config = dict(
    n_layer=11,
    d_mlp=512,
    vocab_size=8192,
    norm='layernorm',
    bias='all',
    tie_embeddings=True,
    init='normal',
    init_std_up=0.0442,
    init_std_down=0.00944,
    init_out_by_depth=True,
    optimizer='soap_variant',
    beta2=0.95,
    weight_decay=0.051,
    grad_clip=1.0,
    doc_mask=True,
)
Each number is 500 + 25 x the weight over the matrix's rms, rounded and kept within 0 to 999. Layers, rows and columns count from 0. Numbers have three digits each.

# up: layer 3 MLP up, 512x128, rms 0.178, rows 166-218, columns 0-127
# down: layer 3 MLP down (transposed), 512x128, rms 0.133, rows 166-217, columns 0-127
up166:457500532486508518501448520488477471500489496425527540456480484489470505510512501486454518445515552465477486508506523544511540486516512495469489460561486499488480479538508489518523466525504529535501552467452496467534535477471498486495486522539459533474519508530471525507477541451507498498520465481489525567485488473522489519537548448539513486469492489537469486462520515476521484480485
down166:519493497522518500505460502513458492464466554494516490470479444515469456506551522522459480493480503471490479517508466476515478527524540495458551489463498475506474502474465462463489463486510512566492497475524488475499530508540493521456492510497519532502551508469471509474500500484456475482525487503481481492512479483527528495513514521501495521513510492521502502510502525475527527505499
up167:518482458518481531476477435555473480527501525462490512524490490464496461513469465540512517493490495502487510437482443508515567529448461451494512530488510447493527511477501467521533503518445474472528515550535536538540483537487523503455528564480511506490495515517548510465523520480534524502552478521524472515516489458588473531500483525478484489542533491536556471457497537453469489496470
down167:529531439487516491487526379505471526515519489493463511462487473509513446517519481476531523513513475492512493490553452580535497485476455505481472470467540531499510518496494539521521484527519512474528535507412506478483487552502461497504492541488463479513432489478467504475581502542491518521518524534446488548567475452534479477454501518528506467509542525468527421473478459498521501519458
up168:460437452499517540534538493516547442487501501483503585509514507479510471498479538507528496530467538501489497472504476507518526499510478475529533475484493493481479530517432532522492492511471537509502447498482526499463523516487513470481529508530494458475480502516544459449504495542498497483569481507500458526497498529486518538482518465516483493501504507446509511478505469473454509507513
down168:490520489501490527491532485479446486538498504524487536504492528493467553527503528455470475495505559503476497406494516486561484513502540475502514534470474499500534485543499520467504481567517511511502501536502485536535489466517495491534502513468476468530461502474517487508451470507509482526498520475477460555476531515498474479516518483493486452489489558507498485445545480484552522480482
up169:544514494502472491538515500498529439496479495493465495500511533497548515499495450521514503521446554502488483514530493486530513556482467511480490437466472508549508538527482442531495511453472531455525476517464483511496519515529483496517514511492475482522451473497477464428556475519472527511513545509470449512496486509495528509471490524503498517504532519527485514454494484506516518475519
down169:503466499491506487499550484526497449507473537499487467486452505521486500515514490500550484498533516460494498510474496514505497531513561460480525482496481476497510516522450514509497454523472514517496474461522465497507521480487475493477515509462491510459467463514502498464550517480498456479502494470524495483493471525503492484536472480501462500483466487537473536511464475499496494523485
up170:521503508432497501524556493494501512513517512545514482509480492487508529459500539503503437508511484476491483538476510520498504484510458509517503486514501499491523511505507497492504448485520486508507501547518459496471465477508505487467524487545523486546479494500497470534475471505512522497517507520489524496485537486463522499501471523493517492482467517491488500511514476510499497515484
down170:472496508529513495442432490507471533459518495499485531480503536452484474556486500474510539487506494519520526429482490494502506480448538504475475504497482487515478485488508501475523563538476531507481501494506533521481496531508472489516483497477495487483516476513517529492488511483502501461526536539511509509515511475510456512495484519490524506508483504535526479516479516478507480481540
up171:538514510473513502503439499484506525544510488468465505486456486458473494476477517508520475470487507556521497542492481474527477489494514555495531499479528481480539489497530501456516508528493491482501519508499485528494503491477500480497510484488499502522513500481499492454515542524483512539497479498488529516500497505495537492517490459489522532487498483482489473528504484514503485484434
down171:476496511512498501502518484495520489551489501515513493490522502493516521516524478535489463508494513495501502511476481526552535493495528442490468488529536527521511522502481508513492505465524476498505503508553488498506464530478511509475472448469536484468473475461519490507490487490506511484503522516518506521493543467515495506522480526508504495487503501496493509515487462490506471522525
up172:513518475460506508570481505504500480476498542510517483494508494482492496472461487530505523526482520547488532496492519482486518548490500526530511499483520497482493505509517500497485520511501519498486463474506510498512504513450509519517530475487494514504498496486502471488477496491531521496506492508504505538511503517520495517513468485518495504521515493485507476502464474504538497529500
down172:447505542472516486469500530515520481514482521498504513481484532506511497492485512531480501484495466483513511487536527468514497470518468462503476497523468501540498489498518467482518491511491501486509544519501514501529477485520539517486525526474506476512506515478518507502515513486487517476494524526514543499505517484479525515500486515484526536492500480524507482484514493489504504518537
up173:511466489462535481455474529523496489488487545478476478526511476518507545473500512504533489492501513507538493509499489504515534501479489544537498506486500516494502502530492512475522522516453511502510513501535513521492499516476465477486509536494508495488504509523527490458450513467498469475538502473520504498507476517487490487518507480511517509472475463507441511471520502544460520493501
down173:529515525509514532494529482478539513474526501475492504520434526503469519503510502461504463544482506485483539457563482533461491517486523477520545534453531489512488491537450521528534531506500531503523502460493509506523490528577542473500513500487455492511484482479500518503521512544478471534507522503488532468465524524479461546481507495496474508496504504492539465518495489496497517508519
up174:493516496445495516528500521505500503520513518504473485490461472529485507463545513507518464535539501476494514505519510501476499465464505538498501502510506455495496538525513475498512514463524558519498495529470489507463502509453454495515480463511460552504526493529511466519502494494493507488511476492501477532485518507499496506484519551480496485460503532504490494460489474542528541502500
down174:484505483474530531499496470533483492468565489512499539506535524489506503552489521488508528481504490519497502460517500475517515487442526528480534523512474506545491465487445517485521532505490512570510509510483513528516482501525452484468517472490555474451551498515529533457497558524521494494460500524509476476501527491504512501528530508453526553514472512518518477506490530474498474510490
up175:519549538521509463510538529534505498489494469522429494569553556521478489496469520562500471527514481498483476538477449541520511499508509463473546456466549494419474490550502524458472539502475561489549478508497488505525431480504532495501479499548534493524445504500524520512545454496517469498543512565440529499486459515471544527454501487500532469486509443461545545496488505580528492486501
down175:456482445540496508524544460553459507489464554557500456502461486561513507465430511525493460542514461497542506494471474458526545455493617426482469484450510539480513503482516487462500519508461521512528473529417489456523531442507496512553432559489536498498459452482519510465516534483533482492459555505465495547463480470569441522525546543446458471509541477496517543441574517548463521504464
up176:490513498488507478515543516491512479476449498474502482544529474528474522498498515517503496449463517475509443547489487514467510484480507522478530464504468531458502477506514513462484489476544493493540502486478499500466455501548458495470478503474516504521523514489464455495506481490498489487517512471513496503503476516515492473453505544502531477497504495508507503519501500469470480482514
down176:488508515524502516480487485501495504501503515505470485455471500517484505498510534486499544520512470510511521496480525459493489532544515481457492536519504465536469497523490491502454474536463491469508508549500506511460517489499501477499493511486499499478481503525472496496487529496517497495461532520533508488480523486468517463505460498517520505534498468564468477487500512529526492500516
up177:477418507504460519508518495530511512509532480470489499509487516520519457482503479458534524510547455452499493511550463453489522498479539525524519506509498464503503536534529509523533503514548534503450521454510518540511495472530521510512542510478509492524518477486467534522470465538506520511481544466452532497499561448486448547466501521490469494464473487500514466511528478491490537476508
down177:465474520454543519519557561516503504537514522524505491479492516502522517471521537500539492496518513527509490495509534480504486493484474482504444488540486505528488569493483494454478496457517509494494488545506478503501491473525491508501454505497463457480496478492493492479493483467484510500515520495486516429513492485482518512509499488531501492483548515516474465553525476494478488509487
up178:498500472522531546505472462487508487523481488496472513479481475489499502499525475491511487483497520474506465497521470499454514491555476484495497498498480486464459549515506484496465467482501522493505474504502416488486517489494473517482523490542489487535469484511509500518531530443532519488511488489494487509480513488501482510485507506497483503520491491524486523541509482463510519530500
down178:434459517545514507510486540498521497485497503498484465502513505469509478543529517492513512484471510490483535464483540514492485510524526531500487515507523484563495511484506452464506486450485501524523451499515504496533480503476454466500486494528511496479533464512537495477514510495506487519526476514470508480533498497501495461518498506483517539499472457499466468510495509532486474511523
up179:507515473518515487471496509513498505458498461500489502521514483496460529541529516451487486515494466503516501456500492500490517497517534527497496493562553525507516471511546492490507510506511489487491494506513528487466443476518477481468530502494505502508468491537479515513508478508518510496489511498478515498494523484529514474499503474495480476522493477514485522522508518497533515511518
down179:475493548464482490531444509487525510481509495509482539496502506487507468501468546466498513493534518483473498485543536484508491452481485479521488475497515495537510484549448515496505544483500521516509486491510499509549499492497522474509487505512488514491491503515514482527496542491516501476482549504512486476499469506482510463473502525470549512539516505524558495517471475496454438521503
up180:505504497528510455515451530522562498455503526510507486492472505521491540493516499518467515540462459503484506508519513484519529596508474481518501529502489500526558529481470535458479455513481506467496508517483508552496511523513471498488495479481528556515452492515477527471485509529472542509510484498511465508536532513512523600505528495520507509488477532499518463486524468493495466495513
down180:482492488523475441526502523510411497478519491496465471490445527462513495518467554501501518534463514496479516483535439520527459481495526441585521481505500509515428463482478534491524498509528525490461508539544492463503533491529520473439507514479488458491474478465549492487501521498485485509465505498507484477492489516473537501498500484494504511520553547459464438531510509484479472510446
up181:550531497428500496486552545520512521494496501497499504495543509460514476509516501495544512477514477530528537466457465485513495533468491516490448523506510508493444500530497512466514514523457506483490520505528517463494483507473563514512501475505498550532471530508521527471506487476544437450509535476433473464471517494515492505492530526448477545519550493510503537506488487536513472504472
down181:482530492506520500514493514476509514472510510486483511494473514468555510479483472525458481502518490466518514495554488492512482497516511506508502491518511476500499516506516488475488509528511486488487466496499461453529494457459523536474477552537439488542487546471539501451493509482488512510517475511493534521488502486502502513501467474512480457559529470467549555456473506506529526502522
up182:510466473537469476517519505490496510490500489490495484498521489476484497469480493470499489512514536504483482502505474562476469531523527480539490496480489496511504526515501513489506532505517463488495500522498494502514480506542515535493454556485458511463514522490528506510446496467512485510534483515440504535518450484500488487491552487532489474479527489520473549509515532482532450523488
down182:494482504504477514503513485485508517501497521477488480501504485522481524487497539529510482489555474517473491480513533493488504444522495510470499508496483471538510455502481491480481493467482495516501510530460489486536492503511502485556538528494506510506522480439513532547534499496472492521493523512510502512487486536486462477486513505544519493508519498514512503476483539478462517488500
up183:489498517473514533508505479449533480497466549471513473491484447468521510504520470477461481509527481505450515493527449464496511529519481494494510526501515502497514499471492524514498513511529478485561466514487483544430515499506533486464500510479493464527495499499507514503553517491550553510546492525526471511492494476512507507527488501491476468513482542515506511480499479483509466500535
down183:463484476503497542524492544479532508493485496521535535503512490482494509493502484482436438478534494544488524515505474453520479511454496490522500518521469556492507485468503538493518529467476503481499535531518456504503529472492488475518477520458528487467483508482508511488515483556500529493502498521491511488499498485454532509492461459509515502509486516467463483517531489525531490459521
up184:585543497506511513528507505530500495464532465539499530493484540521469507504540491458512469544480482504490493459463484523462529500512537470503485486475510496486467519486483522506510509436520514456486527468484470510521498492512495544511488463505488459508476470512526473476494500488501528496475503524520492467489483523524560499489513464517480480469526468541503535504497476489485480514468
down184:499506512513514488483489485477504494505490510463530506499457506503492526514486518471472515495451449461490488531537526467480487489535493492511470488502490516476506492518522486512507499508522486512525477483467489516510481532496480499484517494521496467527522507503517555524505488501516475493476490506526524545484469506511514529502523499508485515500527477529487509495462514537446514480529
up185:484499542491534537475482454529485535483504483510531465513513503519475508442492453499539456525522495488526567515441501492504511506449493428511521521534489471573515467515475472556496520464473460484518467535468549482455443452524522513509534497530501516507470518531463460450516463518550546493484501505437466489454532430528482482505493532543512485475475519485495503490509531524524515492551
down185:549509514468526512446480522483471478493499478538502554466501450489502464528482554517514545487520447548518413447459441526491555506466488495541486473468498514521462553453556478443425392503460494509462508480586524533525520491549508499537493504520511556518526478552573464507456460501495487467530535553494516500507503485487498486482464512455554490494476524535482542490499519510497508563524
up186:513491501496497455545509508520511533554468483482488491485453478478499503507507474506501493500522504475519490520507501460528507497490518511525529510505502503508533485542500488481498489478460495509518564490519473476535509473463491484493475479489481479490527525478507470478503497534479498502519508480532549505509496508499543489536479478497490487521525495509509486473465499527517487483462
down186:473513487475499543504522486507496521514494498452468515544510468503542521516547503510503493512533525492441512459485507514449520514463485531521489493529484483509512523481534501486492465439510506485478489505489489489485487510468477466506492521491501479503482505512513539501507517516535490519503500504516456477510527505511498526499497532475469460448500484533471480519481493521459482533527
up187:500507549488498526482524446521491492544485487506535499488551555493491518471525456520492514468511503476488468487522498512518505476525455490506504514510489484527525502488530491500530491492464456471479527508521490517506521507480513516541498492466548486458511499482540451519508539481529493507493506504478516492468470490515539506458527507497466468511480556433468529472499545517531462524487
down187:493491513502489449492478504500532464477534485513476519472518479492511518499461524490479492480508489510512499524503527508462480479528470528479461466484526504495526503525486504515503466527529486499510458446527521508485506500521493461502518511502505511517520535489477513463469513470529505522482471493530513464472537522489496490502513479508432507478503495503491472455506538540489501508485
up188:536480513507491487511515507518467514549487522498468490465487535472513504497511496515504517476485512488494529528522495479508483536507485513478536460510487472510541470503515499508529481483459498497504528533504495516516495507519534493517516523492514463515558494510530506506482506522489477510511500489515532452505482515487506491502488509490508478516493519484490514475483500536481502507489
down188:439466470486486478481482489507529493432539488511506463523520496513544501518581477498480480516478474471488539430514527509508488482484487503516518481501492527529511488491542474512444483512473445544479504488527547512511496448484493479489478485517530439497478466489460448499505500511441508463492495519508447480450511487518514520492513482494535536467526477499515462518529470534508479496506
up189:528462514510466464559497510464495488511459461505507496484481451553498539541487465543510563465513468482476471502464459507516528486486466503497536532443505535483504480523538488532509491515478471480495506491526507502500523550530506495548496550479494530487541495481468526508436539481587537519479485495465526502494495475519514510492496492460500498512498549568506496487521514518517500539554
down189:488507489506522460508500538474485505483518491475495513477470531541503498530530493475458413534494503498516502518473478494517489477474483497478465460493527491545498509538529499509515525495505559522486474508492507502481477498472518553513501492522514490470500492539510492506520502525476534486503451509475499464534483464462510448485497471436491502436492457504481519540519484454516503486518
up190:492529512533445480486486480549478515477523547513482457465543479509514496481499529447494540534484481516497539499538454491541511535510497482494506480470497500528493510482535520479508473527521509464506535505523488483507526497534497533507484536513518509474482490499462497535543459475478497487479542491531522489497460499496465509518446457563528468528509505492478514539467468512496513457526
down190:471466520523489499513488534461483527544516519525512502479457506499466500486505474495494494451510501516483501484479489521499501504509470467524501500476511490530525499457502486483492519529560498524489518515500466492470481500474507500481515516493521486499501500480489485498479525510495475474478549508478502495498491488476517504474507505509487524485511488493490494494511512463518508469496
up191:520500478502479432499519481503511516488504496529494536493500541520440487508455503561498530494486489473532504503492496489478526544463521486489478513525496474501508503503494546498528469470494531524476509498536532507508523509463551517471507516493524490489501531544508521506511484497509518491541493527510558458504470478489494505481487461478501480472462515491456558488469461535503504491503
down191:480524508548511499491499517474474498514504448539537435502452526516492484502470466498526459486503476514487540556473561486479475465518455571475507487503481502493513533505493504469502514503506492469482496514514518523486510503480469498527517476485510515515480505524511512462533531493520517533521441444504454514551465476490456506499516494498557544527506471469469514503515519498490505485459
up192:510464469551512496500509499507484501502479472509505510481462491534492494501520509479494501506502510497508527503519548505496520507494524523509547504509464526419463507513506539519518474470499482510501469498464501486467529484480514507518508481472462503506511480531510531504500494491479562480509540471473510506515459506493532473459499529524495499464492539496525498523536523519557503520504
down192:461519539494490509496500528457490481493489495513514477499493465500464484484516512503477504508537494483448471505530501505489546464499514460508501470496539504511503491497543478540518521478505497502526514485523524488522518507534445530470517486512526452493480521455517478462470520510447494517502488484487535505485499489471486504530518465484512522512509542531480522472505518484501512524491
up193:468496513492523525519511493489513523527475526489493451490516491482492545534490471471500498528504527510474517512491528502478497525529471522459457469468502467494541484501523513458516508507524520464492505490487553523508528509470535481496489544494531508529516515538498519471488484489427488454500439492459494482509505522492490511510477492485518494487543487514505525490489538512531491524491
down193:495515530531528464475510532500534539498443468546510482474484490489496467453511515485492456509514535540539515495493528495518519476520514475503436508532477494545509483510508497528516549481518487525489515475493491491460519496479499531510505470477477516489459458522491472528530539553548536525487501501552476485507488495468478462464522508489532514480455486492501508527541504500495450496498
up194:513532517553505534482520491517472504502467513540481513478489479540531497489519541494487465531468507469545470503473459526505515501503519464485495507512485515501484534473479517488508494510516464525497490566514500501432505483535510507462525505510494492522501522502516455491475515508491503486509504491472504487474522470516519534510491512514485457472491489515467530501502484492487490493517
down194:473488522493519460479445508484502469535454413484485518480509475488506503508519502471481544492483484500508459480515518511512462478448493462488446470473538518491530488491546465468492472490493517500477563493478491504536452515515494474493503482456533505503508466524534502498498520476472443473492503533496515549481473481481479458512476491503502505492486535482510503457461528508518539522489
up195:527484547494524489528441485514491457512511510490496484482513496527491528487492498485511538488485516471535481491512505501438482490478439512512485429498550486543507544500512500532518508527485511527480540502541499508511524460458513492540506493473468566488513476508539505537452498471479509487477497482516511510458531525521488471492495468487518498507507499531492479472531509470521562500518
down195:497504460477541493454545490468485488532474507496474505474508503470499505534537501468486533509484513487526498517429514504533490502520506488491475490505497520501537521475509503532499499498503500477506509532508541521469492523506503489457493544501523472480482465498497532465523483463436513513490467481521540463490461510502452546488539478529523513472474508487489571518502514519514497506525
up196:489487471476527467484473485497525473522506543491514521485454487503506475481537504478525462515531458471502496489503499487505507480518537532528505493509501501530482497495501492513457483488502478541492477500537510546520498462514529503542488487492492462516519490513528484515474499525511480508523488446558530509489508514497511495490474462481538476515503538512494496489498482510491515487446
down196:512471492510481520468539461527533481485488493444465520528489505497537511541518513484509505508524511519509516488430561483499498475534509494506506493463510506463522523469498497474550537499508496494500471474477515495482483517473487507517525463473501511546444509511471515506487485507498497525484532500473457438538505507470540501549511492475504478518497496486496500508483502529465494509520
up197:524523523509482520509487471492480506486495548479488502528507506494533487508467522477504510509481458494503475527544486508456516516491504501490480470473545449473521509510513492468515519529539502465543484499441508505458484485500538480488495485519474499515552506486527494505515490482491524489539506520490508450498460489478458475477468522485497527458519506503541465492463457480496509533520
down197:517496492522471507503480526495505530454508497530468483454464509493505532510485510501455466459499500483488515505497514499487537506534488529514490489518479507509514475497480554524517499489508539479498502507562489517509574508468541459533515492499499477466509494515464494526531506473532486482502504517522509522488528555506533531499472479483472470512469477525519573545524509479518519494485
up198:489480457553499522525430553478527468501521465472509480447512475498516506530516468497511517459474474473493482510498520515494494472514473539535514482501485499522489475507475498515452535552506468494527530488514543476540531460453527472484481474508515503517510526576532473493511479522516506515493494475490465532508495508547522485490465533493530483526476573491457499503494495506491530540483
down198:512497509522509487485508503483465515518529547496495521447481482491523450505490520503465513460462454521472513526466501438447497491478476457541474456542496525453491487496494510509507499503546514514508500516491510512504508500498523519461483503499494482488499444466529498476525465430491470498542514507493478453518503502488531494508511494500554520480570490470484517533515487590453510521521
up199:541526470518514502472515498488501513535543495477501504517474551508497520509526472510502485485530509496476508507520489481493476516528518515495489513504471508478544494518485504504527521495465483479476514492489495495502473527521495483485548492496528551528543475489492532516459494518532502517519541501511502545516510493483468532502492498470437477509457488483474467505494511500525482508522
down199:479494502504488504468480529498505531548451525508505465476501499508518498489501514524512514534486503498505473477516500466503535461480473484509505487499542513509495510482482485485512493484512496536494485536494495491478525522502501527490460510457480513484490521490527488476454492501471477486528465502479500468515461494493519523452498549494511507458488529477475506478470500508482500516472
up200:520444511508493509517459519525471518454537484495506534496535518536448508538466479473465495545472474472474518512526486479481514510522501469487498502485493517520501519518478516552462539522479545497530512534483544535561484500528446516486485460519532505521453513493409516499513520528480497531504482533531498469495478452498548467515449479509509538502484482513466520493484462477531483501489
down200:534498507489467508500499496496518552499510525471442471510506524476514490510539526485525468549501504528470486484529488519498489475530507470519464470468499481524509482527480481492516546484469510496499521531508445486500493491453516487461522522500486479493506530502506497550526514498477492504462507473504482521490481510476535539520481477493495500507480443522476500498523515504485511510535
up201:490544503527502524505518474508467546511511438500511474489524477499527516533522498525523517511514463498487449505457462475475508475512525522536503483517512513494506501509495496470496496462519492457511481470524506490472479494472457501524522506499467483520496485528480512515479490506529479505519503471499524492496462464522508510516546495486513511501476527467469505491518521488523538478481
down201:493493481499501477489513499520482506471490502495479516526503506485473474520468497485504544517528447514518530494527524509498449468483511531516491530516515511515480513492447492505480503514514510538504513475487516490518518529508525481500489510495497461498504474497516466468522511527497495510487473521468483475528491513488488538481501484464577536529502482477468493505489508540502466504510
up202:494535491493457441492480506516456503507522515564488504478542501460517515482519463494481464531445492475541475470467503489473485534509473533490528496514497510498510543495527488509524495506496503536511494527536526489495498507488482489520472551514497535503492524449519497583532501504514515449456520508455480501477544519526496492520493486518483464474472501483490478503530516510520485500516
down202:462468538526492495461463522483511535500524501527480520544494541480544523479488525515498527474470502496480525523471491424500473493466496503501529512489512479508489509542530495467516485511488514506500501495458519515493496521559510517503525467517513547494497505530475518502515514511487489524438518497471528505493494494486496509521494505505509494444509469497517490525486528509503489490517
up203:493513497527502502497503493499531509470513525495504499517512528472494446475533502524488487517498476478465472517491490530502536501523482489527468484544477436518459521479463492517534498466475546492494492478512472494482504455487509532466479492496482485529494513482482520486544483469462511477528507498506499525508486506534511487492523518521480502492494480524513515515478511491450492505479
down203:452503496461498440509511482508485492489520511493487547512468505488529517501517520472493498485476498506534481489522533497501530511514501526488453494506443503484487485538470534498508457496499463482504482494498501484481506494467496516473507517493517512503475475496480497480508483514444548516439513518514545461515529460488498466476497469516457490472506505492525465495472518522508464488528
up204:514457502439534470508479543468483484488476527505506464525494502504521501468560485452480501528505507525512519520502516510524508472513532461546512475488527504520495504546463459482451498483488505506474487500499509524514551527497519509488473510458501501527517497474513464450514490554474519474471506467488528487505502503510513479520484474472495469506469546504534497507465484488513501507558
down204:512511527487493523492498531476526479503499449553498502472511495469479537497435510514495497487494539490508497478501485490471502494541465510497460530487477496494512497504480474488507490524501484483491487493490544497484483518532490562513510519468481503489517502482463516527509479494484540478480498480496480503524515534503449499512495551511455504467488487484501537520483518516484495503499
up205:434493492514496497473522511499513480493461480453448528451556512471445500519536490514484483519504523521469538497493482481521522504510473478525473459489504545464477546501480508516482506535503480507530513511453537532482515544538518473512489516495502520465502493512518532517483506492503505503549493513457507478485512518533464483461499476487512455511482497508474509537508537481491441477489
down205:477544495495489481531506523523501501493504515498548519507521447472522508522533543473546502509520469541491477476522556517529541449473532560523542484532504493478476495533516493510481497462487487512488503509472516497514502525511537504531517460496521490513490469513483499512472534452507489509532491455529486496536488513522527488484506493505505454465486531485463515541502461539492491506533
up206:538477486463483517480491486501498521459486495550528448523490509516472511464460492485513496489523478466502535501493483499512514492494518479482504505513460495501518479494514487512547540485528474461461512489457512488485541482494476520500493492533528541519508490513467494502460504496487507520503545483510519487454492493525490466498550511506516503478524508529486507494533501472497495504496
down206:485517450510499489485560496530524560484500471504517543491517501535521496512525498498502451488521501540472497479505473507469492532464515550498526488510514474507517465481515476512509488460518519509524485514526520492472493464517467478510503522504500494500523470552528512478519468530537508546486483525507512489497526493479502505491486522504443505518492512490485489554494491497496531504521
up207:502478525515504501521509497517476516465520513452501482504514480482499503478487565492506554527497489486492522513501501511537511505519479477501519496532476479470502498491517481493453522484533492507464498515473484502484514495526444495475495489522488496498458513500471508512534486498466487540512464508504508532513467510511520496509508506485493503490547497522494528503493448448487477515526
down207:463524484492508524485487491514556430464484488489513505521499503540486516482509464514476470499484468545489501482498500495471500500477481551487483536492513506469509514505520506539537516474533500483472520489496505489460506498492490543501529496490505509533493487492489496444497494509516551501508502502508487507493532487523457550501503515499489528504491521507504514515532504481492513504527
up208:479538536462515519503516498511538487496460537521499518461484491486507499504441506511483512515504481509485526539499514487527567514496482497471478484490461458489446506495544474542491585515532520473455511508491453454500498483486526472559508473549465494558446534509481491491477463480503497491505500527512539497478473518526516507490511491511464531467485506494510501461518518488469538502518
down208:514467497486520545531519497482446453525505551499454507536469492518456439507485493536491501486522436509500532494470465506497488530492518501485494522484466509510487532486518520508541534483455514494450505491442527497503479513459484510526517476528518481487473465534459507470511481471499474517515513485493481494497436540480521495556493563499472510508487526505498514474461527518503494546505
up209:483445506511510530469466525551509473477534543480507573497436528508495463479489507499547473489538424466472462487522459529509513521495448503522482478566503424491511546509544541546508494481521508483531511497513497506582522405485513497530556499506502496479545500465498537505501513483471516518529515453463539453493503490494481497477524508505490499523529469519504543521520479465519542444502
down209:504540443510515508544518462511506477535482517527413443467502536499505561514510512505497548538545464493493518506501547455522492486511464483507514516470422495491481529445547568518534456520506533456484476540542499456477435503535525506513474604486494545521498515479459504545457436459449524456477507538447518471489517502526472464474468452486506470521518541461471524539516464481482498530516
up210:503474451503471506498481532495478474521474472491518481467490539473497464486503471563508488491522470475454443488532536539502518479495497515475546522521460474507489486501474521501498462492547518468522513463524515473465481539544522507492522522474512535514498559496543479488489446538462434532443485514515504497511542502511487511503512486529449507516539496527476491508516477528509510519514
down210:492492502517520519508481531509520510476509474515505508460532505510540511511502500481546498429535488517510491485478484507511518498506482510501521480533508510511507515507471472481478495447489494511484503484499510507489488549495472504471533485516509458511523510492542486516478483470449491500504490502482528469528468495516476462529526512493495518492531531508476520475461457505471474512541
up211:565500489485530545505488504572493483508529516497494466521518475509474491548521497482534493505495439506477553515476479480466487517519525467523516468413520473494465514463500508537496494539480502487512565510524510543537502487497516534497499487458545448510510470476495522486488476497546516463491493496535451501477493500495541467497531465489534491461492502512507480489448524516504536512465
down211:497461466486513486508511521529503462519495477481521478498486496480487519477477455546535503508515444476528443508473463526464532451522471505539461484499540530526485501484532517504503513478503519499532500517466482564497514495473502471494484554528494485478490522489455539494518545531502533482499511525543499466503485517482509505520473522503470464521517543498464505496471556463475532538532
up212:503499478496508469495538479507493463556504523473513478513501511516524517506540531494520471504482517478499483489511463457523502479513516516493499528426504495505493465503498508497432517521533551439519528543527488522522508531547534478541516506458491471474496518567478488517461523509498464510471485501443488484452450489526516462504504504501493474480469514506496509525540515473439472534508
down212:520530492541524503491514525521518518518538454490512477518484506505467478531495495479536479508474464474512457456479512497498478520475527500494504518518544473524462452448473459481490496430491516455523472487497475464510478462506504480506494499483505432471495512517516508538450522465462509567485501506502489533501452543511551502510497482513495446511500519507466477476484458513470498537496
up213:516496529513478491484484481507509469468467439519539489511480499475516458467483534528458458503430530485512500519504477549483495526516523494476523471544472529480523513521483548564539501528513439465532529525485505486483477556444488540488472481499471511535517492497523531459527513514483489483542494468463452467507483490478486503489550514497500500456567542495501539535521473466470500487478
down213:537500538508521502531471491500457548536476486527477491487547474526560478455483487472499529531463464483461526458487449494466497498512493496484510537508472512508518501462566496495539503483500555494454464528520494462509501470509443509532535502485496512473483500513482450453500543485520483523501512440530508527498470496464451532516494421502482470467452519469477547466483498491487561495494
up214:489492507519492440455433526509454512534495473509508535495494486531504509479518498521499514502513462484500490556491518450525514536528467511464536488472534483501506476443568502530522485494524558502497494525523564509535506472490500484481537510464511469463492549491477479498514535489517449498472499453507482475469542529490535490476505517532506485475492506513507525527487473463511491431496
down214:504502507497481523459494499487514517515514519474528503489515478473532473512456506533478493478517508527518482480492486535482460525503524555512482494488514509478456478502514493515525505507534495519516525504553512521462512511515479493487501518541477517487473517510507432532474482470520482498501477456522488537475497468457514520551480558498491516487506526496484476464504499475457471496515
up215:501486539480501484485488509521494483479507469517515492506492463518534515476524525509552474538500463540545475526448482537492495483491513496538518481537525513462524513498519506499513502486515525463478530522498487477480524477480493495484508534513485497496511497522515467525504526458524488485514462505498487509505445506437529535480510472515501495423521478508471474515514519477454508512494
down215:490534501532510529494495479515510524522546497496528515484518570513493454516519496500528493472535514501459538488543486487506488510490505557508490484484512545557482504510519470552529527499522534560541475479502545488510522500497498501508526490509523458474514454502486494486466543535511465521447537451519519496496525503524498503484497499525536505520475520482542509527490523534528445489481
up216:519522528504497474540453490502471506520489524494552471513513469493531542518511494467535520473501529511488469523535456467474510486498450535479469518466514507468524555462508493468498531526497466528453527447502511509526525487513523515473529536499521481507530499531503540498465485478493440535484541448503513470453503503511493517488517542473550499453532524459534449482492533461470531521519
down216:486461524539479490487454513484496455506473500508524443503511521522511513476471475508537470453527526541492486509521524474486495481468472485465458481494455519516480533473521483470561533476499457489487514468498500516545498513468524541491472475493473497471459436451492540516477529475462464477562506408510531444512492485531462475469516476508489486531489518518485504485518503523483510478499
up217:510492452511480465518478500487476507472542509531500510473502494507483510500510479500466489493499516508499499484560506493471526494488483544512528448511496527466505529539520517462510486484482492486508454511523498481493486476504499501493530513465516522507476511532520472474499497474491520479520496490470499543498464497533498490524503505497532492515483492473531484485518517515513547490526
down217:486491536516511501483479529462543472507494514499518493510510479487520502482473533512531519472542453518506503483516533507487482465478466484492513543466508474479514542485493476460484500481519501488515526462470486524498474502529500515512507499449499522497497498498510502480525515503498507539496490470495477496459501503440470495480530502459592515541496489510517509508517534522486501477551
up218:484478473465515483503532497494526494474507488479512468507545546511503463480500511459486465515566456450518487494539473549490512514465473517502481501516481531508520515482508469557472506458538496490449485516480505502484522438460459561503478511484494508559514519558475491458479494518484504514497469515519537505538510470496536505523514512516473507463528528550510503515509449479495544481497